config = dict(
    vocab_size=2048,
    hidden_act='squared_relu',
    norm='rmsnorm',
    norm_eps=1e-06,
    tie_word_embeddings='early',
    init='normal',
    final_lr_fraction=0.0,
)
Each number is 128 + 24 x the weight over its row's rms, rounded and kept within 0 to 255. Layers, rows and columns count from 0. Numbers have three digits each. The size before them is the row's rms in percent of the matrix's.

# layer 4 MLP up, 768x192, rms 0.201, rows 411-767, columns 0-31
102:186102149127117127123121166130154124161123153125131108120157118119111103122125069178119126135126
105:149121105086091121144128108114163151154139133101143145069142131093105093132163138115142177064149
106:145135093113149127102130132133168094090126117141139114140151075158133133101124101143123128095131
100:121119080164088140097107116087067133105127118139159125096124139120147109139155132178095122122114
104:134162146158131099100106102112100147112084144105143127150152109129130152098114173124112117132152
097:126121118138105112138120154151155145120114150112101101126135127134145169110137120124161159132121
081:125125121123132103080073105146133152132165113116105124092165145152158107136133100116124103107124
110:098162120103127119132177102176101111082141118159153159126115132137111134110081110166117111125148
114:145092089133145098119177159111161135132181155153068101123110131154092169125124130121150119137157
097:156121096151191140141158159116105098129142159144146132117125183118107159071126109131149116131120
103:085125136103133139127145118130067163120163139111094125136156094120117128120150155131107088113181
099:161108135163157113162110144150109114135111150116125140111139157143122074146144172168131087143138
098:080101138125122127174134111149117098116123126114152134136143178163119151138103147140131110144146
101:133099142082122114151118166167145144110119115131128131123141089104133121135116140115145137167140
105:149097089146134133115173135065140115110149136126170105099126109165122135152162140085077140120100
105:177104135148160155099118084042129149131150114152136126156129106143150125080147120121119112135131
099:125124131119133133116117109154160099142145131149163108133099123178126150164092126141191114157113
095:120114148142097121119121080082137098117118120090173090144150141139119182082113094136123123131107
119:095100095096126158114108133145095124099071131130153126096078119154099106140124153132129118142094
086:077109134142138139146140070091121169159099172130159170101130175109127140143147152158137146101164
108:175139139122084134109158112146100138156162128080137122138143124158104079107131109122123129113134
100:116145099133180137114065139167136138118131107128134095112151129074102125117105129187136134115142
112:167131141128127158166110126110117139096127127166114105129149149111123140121112144130149140148143
108:117140147150116109066117127099166142128140126128123159109153117113136082107107086137128106157135
106:115125115110120079113119090109155131081100165104120122108113141173134121168091137144116114149135
106:127098124159092117104158129148141121106154113102104076123114106116120130120113129118118100167106
106:171144138141132112148134182121114117101129127146140145123126110156148128135092128137104105136133
112:105168108130122126135121111131152132129155111136128161143096054122107141146088175113106116123173
108:124127106140208097132108153145126115136081163109106142120123158106120104160144119160183157147118
100:111120104128123109128145142092124158128155125139160163129143154117130114116094096150143124138132
100:137141172121144103170162107102140148112127120146135126101129114090121143102140097140131171133184
067:170107114146150134172122144133129138122135128121210099164149170121091146106139144153130065121134
105:115143133137153166134090084117120079132122132073113127127152163100131114175131137105133144129125
091:072112114134145089090135129141150123124092111150114122100107160119118105118148164136098137155100
105:113153128049144102135126137125136091089083116152129134084105139104116084152107122102126111092123
107:142159105123139134116143091122114135108059144120111170132171130135166164153115169130113099078140
106:169108082143116089107148128155109153129138119090099121141135107130162168122142130107072107111122
106:158141141163126109148110107126149144103100159134118114087121118129134129167133125173119138149136
097:069117088116145104140185141098110111088131114128108120174112129090149151144148148117113158154138
088:107102143134136153089128126136126169139128131137150125135121150137111132161126108121096184141137
104:108128157154061063174130126158129122122160149149126170134150142140103125148145089124115162091111
090:159157130101107100140115115127131106176130110150096114155138114141143104126080127125126136089131
104:141156107131102174130111156134137116144121121164118163097176103112153088148130130111137094137127
100:091123149104137118128150110164132157100150137093147109126109075127119110129088137162151152141166
113:140140112150141138105136100107179149087125124114091118087104145107145095129078153150091133126123
065:102142129124093137131158129122106160133134088121121105144128115140146182105098116130169109136128
092:132110105118119127177106149088138135110107129090091114159188096063105126127149091151124173147140
108:121135142101124128112172126103158146108136101125127151125168137118135137166107125124098056150143
099:153122108070111166149151144131141100170125106169160160121175095098109085108108136143126177102149
109:129130123158152127129109154108119174138125124157118103079137125116113113128104168110131170131131
111:131087117093134104152151150153108108099125139124159122094120103139125140118144163120158150113111
107:088109126104144117124103149136106138096156157118160086117129090150091129145154110099122110145151
094:125134178152130132134131127101113081157116097142129153112131130153127172154095128161137125130115
130:087137157163168158132154106165106147125124139095135129069106086084166141153144142119228149135162
097:091127117107102127173174190151130124154125124126145102164152101135109125102124128139142102152081
098:145118141111133116111075142119131136133122142128125100145143124123098171127123140120145144149174
113:117122084169087101120123132190098116124155141109112101134097138121122128153111165128109084107141
090:171098128121136129155081161102090141163131165147162117121131107158093150116129119155089157149103
044:133113140164136123194127108119081120103117181154149096126135112115118138134103128195114120128124
112:125139121146123130119166140127098127160146187092125127164111162188116112097159143162140129093146
039:115093137136085111122198159136130094145172148144094153180094158128128136185172145186116144103121
117:114151130122119132125156128166112117128133157113150130106154122145143131143105127111142119113129
117:126120108109151156174154127139140130194110144120148104099130098127167075124114166159153108079114
099:146098131157105106087117086137174134120110082144118104108136102149086160157112107146099114087133
108:175172125127116143129130181089117124146159138157127110143109153096134179097116176113110115119134
127:132120124110096149135142149140097111129158135136152130119116109184160110119139133127141127143181
070:145145108135107115159141058131143087137102124100131136141132139089162129072128092127136143114168
102:146130158111113103087133117078119127109124071109139121139089131116183128120096088112105103109145
099:121135147157115100110130126143112158163136137105178085135109086113120181110177146105124138121123
084:149127131149091147125148076173146131110148158115071134131144147123108132124115148143087126152141
102:131140091148116103205105156088186095127092138127126091120114107146130124126147116130129093146154
098:132165147143151101150161147146088139139145136133100127118098114150128119165137154122124135135145
075:148107128141160167141105095141130107115124142137085091111111124128145163122117105097119148121121
095:135127128088143104080149089120096076097131115181133152144144145113143129088102117130125135130169
107:091136121117125102165106137117114138128099147139126142138103149104156082124084158165209100140151
101:158105105146086109168143133123127127123126148162121131132121161109142089123111137138158156150157
082:142148110123142148103150128099097160074170147134129110105143148117128103092136135094138109120103
106:142073103095132119149133161121155120134128087123066160088172127124115127132182174109139141147115
092:151141148109126115128132109134092138080119120094125159103137088178153093137103125128133079113132
100:131111104138135111178130149086106111133165115128143088126141151121138108189127147145094117154121
106:118131131160138145114117146106075153101144130115121093082125113111128128116125100145098167148130
129:121118157131130138131139130172141134174102104106135118133119104125154106116090136098123129151117
092:133117104095148149090151147137108116085128137133103108130126138138137143152145085109070164154128
099:109100110187147105120101127147127157133157118122116147145157143123141071084152157158140140115143
070:087133103124106139123131113130103164161174142162146100119095115128118098176141122142148125130141
100:141127129166079144166127128090114124168119127105127171110170126154132137145123128116132156137139
076:115135154138173110055139165168090143150121152132104115126115158144139140123143129131136159146115
089:156107165128149089144131139100116140113120154127157132105147122113097144105131103152109108083140
097:120100088092097116128107182171111132098143118152139109170125126124076131142125156155148124102140
084:113121134144122140122106144110115134166170149124114145162137108114109116144088112121143121123117
086:121119139129111125118140145115127116151111155127119101102147139099118095109107161155138071126107
107:115129176118145073127120122125133086149135140101107110159157130127118109193123104124137090166133
087:123110089115148105106118136124106110107085160174119145153163141155109154142165130090148105168128
080:094141130137150149088107115133115101152133105135136133145165112178139096093124122098143127108176
099:118104172128131120105141116121098109071196143181115130181132120090106132141071154076107109093128
096:137117118120139125128113112151151108103126146106089123125143096119111108135121109115124081102168
104:151118151128137110099130132102086100127155090143126060090130089178163144104139122118126146164144
086:134116125109122142127140100096133125134106093164116106154104130111144153160118124130124130157124
080:162144178136120148130102135148117099098157171156146176092172131144135173133140133110158180133141
066:117135095147100107095147150096105182104116137154088117116162120117133174104116118139124126115116
085:073167110104166131119101085106123122142146133107119124075133120084114132126147136155084135132130
081:137117141128147094153126110151097138137149167122122125146089112102095128131117151122138107151095
068:122118112120114134165118148152119097145110151094135114105102135172079116128128111170135127122073
085:159110110141076074149138131141065139126136128128129142070055156086137139114137081117103125090123
094:092080075137119104138102089122118132145131188150127129126116115150142116182094164081134122088114
073:123121097104139133139131170105118112103072106146099056154094113097114099186123149138155106114095
100:162141115131084092126149096125124150145161085135103141086116115115150095128116116086145132090111
105:120103126101121095110143109117139159125145144160157107098115109132115106146149116087094132105130
107:143136131098108134109144162141133134163110140126098136073119102103156132139124126113181148113142
115:144134154150166110090141156132148122151111144128080127133152148117175127135081110140109091109108
120:164135099095091143165109119119131105136086113111124166083138133120144089127094145141133117128062
115:127146103123149092084146123109174115106124097142138066127143134146116132121131095141134156119202
096:169115118108153107130095111113134208122111195115120107085142123087134104119140164130145140173145
087:150147092113086154143150111119124115118109102132104138120118137152116156099100115140138164157104
102:135138115084138119167131115155097136111084177161151122099139132135150138153125134117085141114150
094:177131099151123120137140126119124151131150136108166148106128127103122152149125098108164112123125
081:158135159139102130127095177123109097105111073105115101141137114085124142161118106103074161129109
105:084167128126167092133165134129133090165128118155120076047088139193136089120161105158155088137119
108:081109148156137135111141168120134124147137162123167144099137102110160151160090115128136119125171
091:173184150091134092164145135125134084136137155143119090159099123089155104153120104103135112152147
100:124103140110122118090152147143147153123069144060118149104090165108120116167125094135154153137163
033:077102148127126123105133144138112133137147150160094166118143148118144140107149109108149133084137
093:102143163154134134117146142120105161097157097151134158145111096134134149085102149136139121148151
099:106201141082155128105128109090086094087124131090131122113115120148112155159140113178118177092136
109:141102082136142127140147163121159151112083158082149108088095127146105118142144098122124125086158
092:125168095098148133160117104154139156126110152094072171112142129188103088115125075162097129157109
106:149119123149139130166112103118073124162146084069118145159101108141128106098112095147135120150155
098:119118157159139110087139117142159156108156117129158148103124146144146144149122099142138149136147
106:148098149133164134154121159139079107144119137093097128140191125108092109154111126156122127133142
090:120177070125107128126157136122103165148149145142114123110122153097132122134113128125062128108063
112:151087097132101140137115103141130171095134161074157136082167149113130152153093116149127104114140
106:110119123128126167133122123116141101101152148122146132113138125106127138140133095102099134122129
105:158110123110125113140118079117127145147125147140107135117175169117133135146127098096149130101150
102:118105136101120115114134140105153149071132146130158106116187122177136145113127104144143116085105
096:108151116111107125136124176150134132142105126111110151148100116139138122098099116174124086181155
114:148131151125164158145176142103140122112124129166111116144141129150135137142126087120133163142158
110:133121150148161115153123142114133164150103131146141132117134121110122117147107119149125111110161
103:120107100119162116159137166122145172114115106093147129137087116089067112137134138103089186118116
101:135158135134143100141149118105105109087114138137115117102125136129124152146096109132075199107139
083:163076070100110063145107145125099114105110160116135122129130136119122131110092106134146128115082
115:114140138114143132133078141141126149142124117111076107120141139155181142111111122137118137098139
107:127143120119167112142134148151076109134110139109111135152140127104137095136130158109142068127108
114:105153144123149108140142112107101101153121170103136134136137132132095147132099169129124146095119
098:115125115119128137164137148069104113134103135131123124104167133146156127175095122109110130139124
098:122127131097134101116107131098133107075140142098120109081108169169117148119119134148159132152153
103:126104109146144138150112077148125104128110136097133116100165128102104136145093127163136141154117
103:120095130112102106117108110076144104119140153122128124115129156114152116140129131135110134125123
109:136142078109090170125104148107102170124117143142122109150165081129075127159147145151149169162124
110:095105134113087095092111133152136159126106123165102097144147084133136146146143092104109145111091
100:159095124085102125102169129117111119100120122140154125134151144127120146153121124080122079087102
097:140084092086139108127158152155117116120140133147189122116150123115132126118111094123111084150117
098:146105128053149148136138150101175149125127121119145136126139110125140139136146120129126141120126
097:168110113099100140134161161108094121149165127132141154074118103149149120126140130117194166068115
110:101137076102143142131101160154146085123132097118131126188149076118148135115121158119105118125107
104:106153149116107113127117099087086092126158144129111133148125138154104114101140151144134107134104
107:155154149158105116098101150138127113117154128120161137131125126116125171135159148118147148086142
094:116127143096124128121106191163158114134154151131140117140096167128077097134086134141098144094123
102:139116161126114110119149101148154126185144111129119113116184133103121141112101115154134111098149
096:117178118108127091149081134110111128106127160080117126154165117106133134124146102129146116124125
106:146094127118114156112163109104085124120139153114065134119181096145149118131125134130161080147148
099:131127138095074115104167093128089108157138095064112146128144125127099142114121094134117092124122
103:108135122126124138134105131153143122106156127132115119117102094159165092174144121112126137109139
118:178149124107161092158116117118099128142111085145126128114149135107136127073164109094150134121128
101:144163124121152090115130147157122151091142094157100100121121128139098165118105140104134140109137
072:136089104096120131088086082133147148128164112072155154115116151138098115122126135146139163116167
096:156134144107134098098141148139166110138108138111103091112158125146119110113151076110163121115078
096:113128138144176131131161163128097113129151106105121074109125120135137131133104121101119088154139
108:100173150077099125089112078147101124137149123151165109154138159095150106129103166109109165145158
107:149138125146140141141149135110092099138099138123148125101152106088103146090121170151123166128165
088:180122133107111131150181088132080142110155180147126097119147115097123105132121100144088074121116
117:128128123120112163126083154115110127119079144119107127133131110126099164124141079151126122120182
088:158136153138107116143157121140142106110149159166124134147141113142111137115126112144090156148125
092:124146172143093125125141125132131139172147184148118131144125155121114182167153135159123126087117
035:125157131182106150138126119142155146118129119112135096114114119104138156113182083135103161154154
015:145115194139137104118134121135094157135142139148123152100091117121106111179098107137168135098103
097:102125138165116129124070168123117126107121151097124100097130143168144121118115115112135139096082
103:152110174154102091153155149132100167097140153158131140124127156136088147156141106108172119124164
104:155077150130134100160129163142122121121104120106109117089152126120109139141133122149170134129135
109:115134113131099159102120111106110156152160105143103170105114113136140150114133142133155137104165
119:091146149136134123131153144076124137144139127147142137126151092100091167136108114159141105136139
115:124106127083150099127143133182132126153109115171112127098131152145078078121088113190123110148156
100:093103155107128134107133129093128139165126130140124136125127094086106160123129128128158148108074
107:112132118128109108187140078170126122112099131125100103115115121099129174125114180120114115142168
105:159090104107128102155137114102121121133098136110107116079191113117104132162156152103119090163155
083:131117134141135144135101125112139135114114139115118117096129134139118127104161127123130118180106
104:084116102127109098144142091136106160105138166126119174119103141170112091148101122148128120156163
096:105133141147152102138101129123145124132125132122158156095130111154110103111127124146115120154105
106:126102116110139122089091123131109128146181153083132140121106099165095107142146191142151083094171
108:134079141134148124111165151119124100112129076110149106151143124115140148140138082133125126111147
096:148148098108124126164149133055180112173153124140108109099103110114151125154095136130112129155089
093:125113136120163084098172131114140111131122133119139173093136140127129161114137125135141134162130
106:161122140144124083113148118138136089114131124123127112131111088127156125121129157115137128118183
101:115145120157138130088147110165145163106123146122150121123147099105153126139137118094123094111163
099:130127119108138121119156163136146177165154114159111095138107163129118165137199127135085099098106
030:119149152126142130148156076134071147087115148133119178147161086117142147081144124135134143150131
111:146115146126153124179110114129152138138106150098133155092128103134112181155150179126142128144078
097:115136112132136110142098110095094111147140116136088106139128091057103148087124131103126113142114
111:063128147135113113143146096081129156130164110096149117146145132136164097130158116147193123156151
104:179135160162114115161101142134149150100145136101126141093113118141113124110123168150170163098147
075:120096112132129161134125124133101191145091106119116139106093138145148099150138145131118176153113
090:074142097104148176135119180198136129108113163135147151142124118129120144162099075108111113124134
101:105150109080175108075073159100099147085159118092147135114118152110146129129154132165122148141139
105:138137174117117151157154084122135161168093124121151120095159123141157115116110147132092102067155
089:107153099173117124106146164141134133139131135130140145084123126149112133138157127143109110113161
097:173130119119101091142118108105163072092140101100140111140096108149152190139115112140142104151146
109:130101138087126161159129140133106086111117093096159144136136131132140093134109116131129134096132
109:124135139099088093155087159149138175113139179157153119131109107130066134097139116155121135148149
106:091122119099150115161144128093099092119114140074148095128156116086113096134133130108106144113142
081:078113109108112112110103150124090127132091104111117123101111102098074159121095155091169112156123
106:122106094105108148104125103119139084126098127098140078111135109130082118170118094143177110102117
114:150098137093111084097137108092118119128105113126154129148092166122129122111099113149093090140157
104:117127147104161099118122155129095117130135120137106097164138128109166115118155130100157126116150
095:128105143095144133126119126109120106134099121185179141127106095141106121117120130142113151140131
074:140106143159110125124117122078114141115097089137134124081098172118084123143135096136129131160096
103:105102116103134127129137131088097137118177157085111065145143127084132167117125104149124117145129
100:148093119112124131155108147102112153128145113128152130160140096148122095124142132140184104103180
110:131191148101098131097139133143125134121093146164163105110123146152151126117109163123123144138106
099:142157110112119097123110120109168104097130135106121158152145077129151143127161132131142136095110
086:118157149106152087120193132139169130117089156081132138108106100125137101106111104138106083123157
095:117126090116122118116138093151137111090125122099102141102115149133137137111122144140157151131112
115:144103127151099112142147177105115109127133129163149035115160134137133131114116161146131114087145
091:129166165112146116086089125104126142130144100138113123132087083123087126105111131144140137092125
102:114156157120104129158144111161120156133143186099126141129141116082117185141144149136162124111087
072:153102080108140148125144124116139171182132133127130082137141127113135177127069116131177137126106
114:160133110113158131119138126136087085170111105128118110103131150088126133132143111153126118140139
103:100110159113115124189184136129102147144140166107121132103131137124198152152117118135101153110101
116:137145101133158160131138117111144093163100123117100119152108117139095149142122101121106139119127
088:144130089162135146128094090182119081173112144107117135145175114136115154084123110153122184121164
089:128131135103107121120117138155144132104180104142161146128162118134149132145136137114103093120139
090:157132129105112125123117132153150152133115119115121101140141118107125093151104112110094118167135
122:105116133159116134167113129135109140128155167108125178153141145064108106144132096075118136100116
101:193115112140162135168132180082109155112122171133133123126143131152169136172109151141119158122148
095:115069100139107106121123112156141134158138122162142106101111111113140099170123073132161112161112
099:157106123135130160157148118106114112109109080090102155114116097109074169156143110120125144110094
116:122109128137129120142157157108136090144162136171166126150122145129126110115163118123129097144142
125:116138140139136139150161142110139079111160117123121109118145108135148114123133103112109144112120
109:099149110117129164089128154144119122122131152157131112084117138157101139095155104122148137075101
106:096150124146137125147119088091180158161093096105111147156090112093096129099084115134113106158136
096:114183158118150122152123085104123111145181095119130140135157131143127167099117155130158136169107
126:119156107096128095100091123141133172117166175144137106123151124147128105133144138159164093116163
104:086115132144145118113170154133123117160097140114115133105163084093137078149124102139140135132152
094:155105083123128137109133115171148112155113118144119059114109132140108135113132147142127105124132
089:142127158163086102101124124099100094108105144166109135084104132109113145104123077118129102135126
112:110095120148143108111143125111111110137120132164149106157148101110100189139038129102103155112150
097:133110152130122107132138143127137123132082137105140175111126128058119131120135057098133087112149
108:141090150116102150118137165166121124117101131136153164106114136149163143090120116185188120112145
108:168085131130172139086132131120127111104110164144129149140131154100113127137154145116121104137170
109:121155086126085127093151110145124156111110119130120172104140113111142158177137152138108118150120
100:146152107125135139134146151160151160130106120138130162092142126188102134157117119138144117176144
088:115157141105144108124174112104126135105124061124176114137109077092123101123135153133174106122096
131:151090114115093137165163159164146118145135115116122130116150151135113141153163090162129129116092
108:115186112120141135130124157094120103157137111177116086127165088143138125106118127109128143130155
098:087102182121113121116176127135128159098106090140125132135109103106109097173089114150158103143111
108:136189117172129167121120169144086145100136076110183121090129118129085091139122099130170128129153
110:115138145173168116139149133128122110122135171140106170080112116132165119166157174135113082112124
099:128115157149121125132138162165142167122159138152116094090138167125119139159178175136127136138149
093:151089126096153107118128120115108121136115142144190126129136177128125149109143134186113107178101
119:172106166115102190178113138149134112170115104117112084093130142123101161152133116107138121138180
097:105139128104099171147150099133134131089119122152115111119140173095109152145113160151103118122153
098:105137121145139124101134105070127143091158119141136092137100121125116112145099115071058132141170
097:118139140119133076126103136180103099124153153145125171127116148101125133110136108123123099114151
114:109190156100140133157101123116163166098123134159121138105153158140104169142133128118123102135144
090:104120094121121133144102093137127132132117112126124123108116125093123110124124152144135137114128
102:098146139125147097138182167095162137138106083116169082151101171156130139109122141127124140128122
094:128109140127132118120151160122098140103115165118131113085097146111109113126104132114166180113112
089:133142155103130137108184129151158083176117122063162124128065103146162143121099123136104123094136
096:125119145123154142133095146111093121173152211111113116151080137087128135109113129138156163144119
096:106141143159113074145165103095109063131182138150139102127081118157099106102133133160103131181166
108:121129105090149134133152109146130115154139136103126105133153136123119133096096167145122127139171
094:150101108116099141116137111146150164132171128154167124099145167149141130110098120144104099128085
119:128098105119157058133181075113111126123099118125099120152089118135093155125136156154149188102074
096:150112147077121106150120108122103125130138121132117145115123092104102112115136097157145115136110
113:077116157100110175139127146123116111095112119156180109071095130128131131128144126150158147133106
118:149138114135117131115098098135102142094151167160152122126132114115122126116142129095085116149135
094:140170087127133114127119088123152122146108188114155154115097118134133157156110129102133136115107
081:108120129093133129116164121108113158111160134156140137108144122130119110120127124115129133106113
095:149092142072141095110149152118089121119160126157118086124150143157130143141105098104113094075105
099:109144128110123123112141115133144087066145143105175120152166131169090114100106127125109105116164
111:179123118059145082176128127120102173116127110105145134094176131105166133100141182152222124087131
094:092135063128149179122119115150134145159109152139151111108119078144164124135132098136103137140099
108:113132098120117105145103100119135092170162125188110107110099128158136116125170119105111143105123
121:095120126138115122043143115084112095111080152142132119147128084121124175122144136132142127127151
103:135151116109149155133116131150130077113125202096104141107146107101146130111098135133155131121112
082:140127154151091113111177129135152110071155161113093136116139138185127149089109159112126167165076
113:106125110124144179147126093154125146142133091128089120124109148164147126121149114117124157108121
108:135111108108145147169112147117096106127121142142103148145095115141138091104129151140166118107119
083:138088129154129126136162159135117140155094172156140119150150142172104148118130149144123158152152
078:134096142078133139153121101134139111121130108107161146122099113137119137104113147117147115198134
089:105138113100120149107173122151134097146093131125146128137142114176138175122183125151107145146132
067:168115115137141136160144163141152139156137099114140107119125101113157121150090186142153088136146
097:066151129082182121089168125143140143151145162121179135142129125167127122130118128112147158135142
114:136126091097176143160126137159120113149156153142135150144126104154113191137092106124106108130166
103:108122100131128152126173114116159143106137156148096093139116106118135129161134132143146124062103
120:169158094135076162140107165092155108102143149147146125155122118112118117148130133099155150105100
093:137102154099098146129113156143101139115073144132102136132128131068089145104091129096105100107113
078:133138137109141153162173133107124087101117132147111078127092103127102184127116171117182104133143
102:130104103176119135089116127165129119109134124201132102083126144123139160108154122094136099125140
054:140112107104170132132146140118151143115128102156130155157114123142111148114111150143105162125105
095:092113142128096112115139146136143140119160063126087064173105109155117126107097134161113128082134
123:138087117123089098153136110110080148138113147100116171131171112121140174135135129165131170131106
100:131128129107153151081176174097163130145138092122133107121122139151133127168114126149150122134166
092:085123105159145154127114136167123111179121112136125132140174069169072161119133125139122120169130
109:139108113127068124151143128149114147106148144137091086146145137141122125135158124127127092097101
107:110161137171158124133114106137153132118106133162128138123122122089118141145118092116117174127162
101:127167118114140136143165125104126142113107132128114131149085141103101153127153123158173096119123
129:146130154145138158122125146117062120097120057151133177134102131153161108129094137151102138150144
093:134124128108122156112111090109149088150115139135148159159103107135114092146136126154123198073159
079:106142108098147114160184105097129154163146109134158121151154119098137104159125148099087141123156
095:143100118140122093142109141139136115133133117150163150158146097119125138113109117127142121123104
117:095119138118139110168147116113108113138126103131110151113102110136124106122112169138102169158165
120:138123077159103145102157126132161138157171090146110099143129152155102105159158093118126169114124
109:159136104140115121133162132125149112138154100097095087143131144116094119158153117151107127122108
088:149121121182137113147165153103163145140078112151163139137139109059149114089082127103120151162149
106:096118075138110127101102071129120125099162091184137132119127079171069171144134127109153098103124
102:092146063143136128107120117136142145121143182108132181114136116156164097156149155148119141088110
104:154146125106187151166090131120107144108137163123116158130131082132111138125122122106091154150157
081:141109142134076142137154117151107111109130124114189149125127122136103167156114060149145154125149
115:099119100139085112122110168096128119140160188182108108115128104102142119122126133131126137114135
087:113095115122126148142111102106121115164139200162113122133117132097133140141122125086141180127098
104:117181123151107125135137098089143132123102184160131109150158114125130151142098116107101137126136
098:157087126138171117129113113091157130099155128133131120160112072120122112106162195154125125090140
112:138116125160113110092115151128186121106200098117108127128133093136145110115134125110119152140158
117:130148100156168144143115126140168120143177105139153112098131107149113114109160116146111147142110
081:124155122100161116122067111123124123123149136145150133149149111161113120173112098139152143163155
099:149147152110162104184126147187126153125129120116112147132147127159129133127157129141126126162143
085:158135147107117109097172178136161149146140106107144135040161089154141117094058104168144122115112
104:128167106080111126091156123157108104118122134168121113114135114137122116163150143119130131143112
108:121176147111119157148140143150145136115116169143144136115151123145149086134136131115134104142171
105:128148116155164112115099112102116138142164131101157191122111133117121098122124126105089133132131
096:097157127177124119134145168085094137147135124100132067120142135117141118191146156145109163118145
099:139132105149143094163085108117124141123144116140128150157149138112088115111157125107168120146146
087:142112131104135113142123128141152091109179163146114140136160148069093121153120134133156138086123
086:108121068142122121154172118109107115103108139123164165135127083118145133146124118123100126150103
112:133147117131136102064114120164123092138162194112144111142156102108141089161155129117080145117105
111:143083124149169141140106176137102110133150137141120104136133125119152140096105143131103092140128
102:096112130115140131113131125087123131153123147119132120114158110140140110170105115135150100101131
101:113133135164109111144125113093131133148132090135111130130121118115144135177165105108162147097149
096:104146134153149136136102138118127147159176106117098117128132113092157124118152098148116142134098
142:079123106135141124132143127164108099154133102139115080124156145116135128145139146141137183104124
093:110128133132117120130131158119166098101110154148109106135162151115081164099163131145184148098129
098:095095067123097107118128142171158140140116121155084062111116085114139118127140119167136127117088
085:131137152115093078114133126143106133082105104139132163145119130087127090115099135119123089081093
106:182114162144114111129135148099107149137146119115163150153125083103150136122093150135106146164134
051:100148130116145117124136157167159166115057184143169142103125101135091119102123114113118122151086
102:129113089137157110120121154137129170150074129140147134139110132072099083119141138119141135099134
092:117158129155143110101155124130109122146156155090179124114141113159131124138109146127110139179126
088:171060104152154120148150119159092103098101108123147153102131125135111130119121113121150127131105
085:167136138118140146122128125179103100095124131074160142153122118152096124116166111137104106134131
092:100137116134146114152143149167118153093106165144156122146145122173189118108116125129122131194085
105:116166143117115149113096163122159116109156126134141155119130155154138103100117130119154165110124
083:098114148165133087136137134104113146126139109125158128079136137097115140120128098132148154155167
103:131125083154179149131130106114079129158138106160127118161115113121167128109096141170148119135140
091:125112150130130116111109166111149119087160105136111123127112129144166151113139115131138155145131
109:097109174114096119117159081115136169096131135092135124113109130134144160063128146150100172120089
084:130124119096116126159147145163104156139142129160133145147107169106162167138156090121113126067190
113:141110131135129169144170138097120141148112117125100129159129132154159143126111122151171115112143
097:084167133129102075138110158124121111078116137125148075130156168183133157114143126145151188147169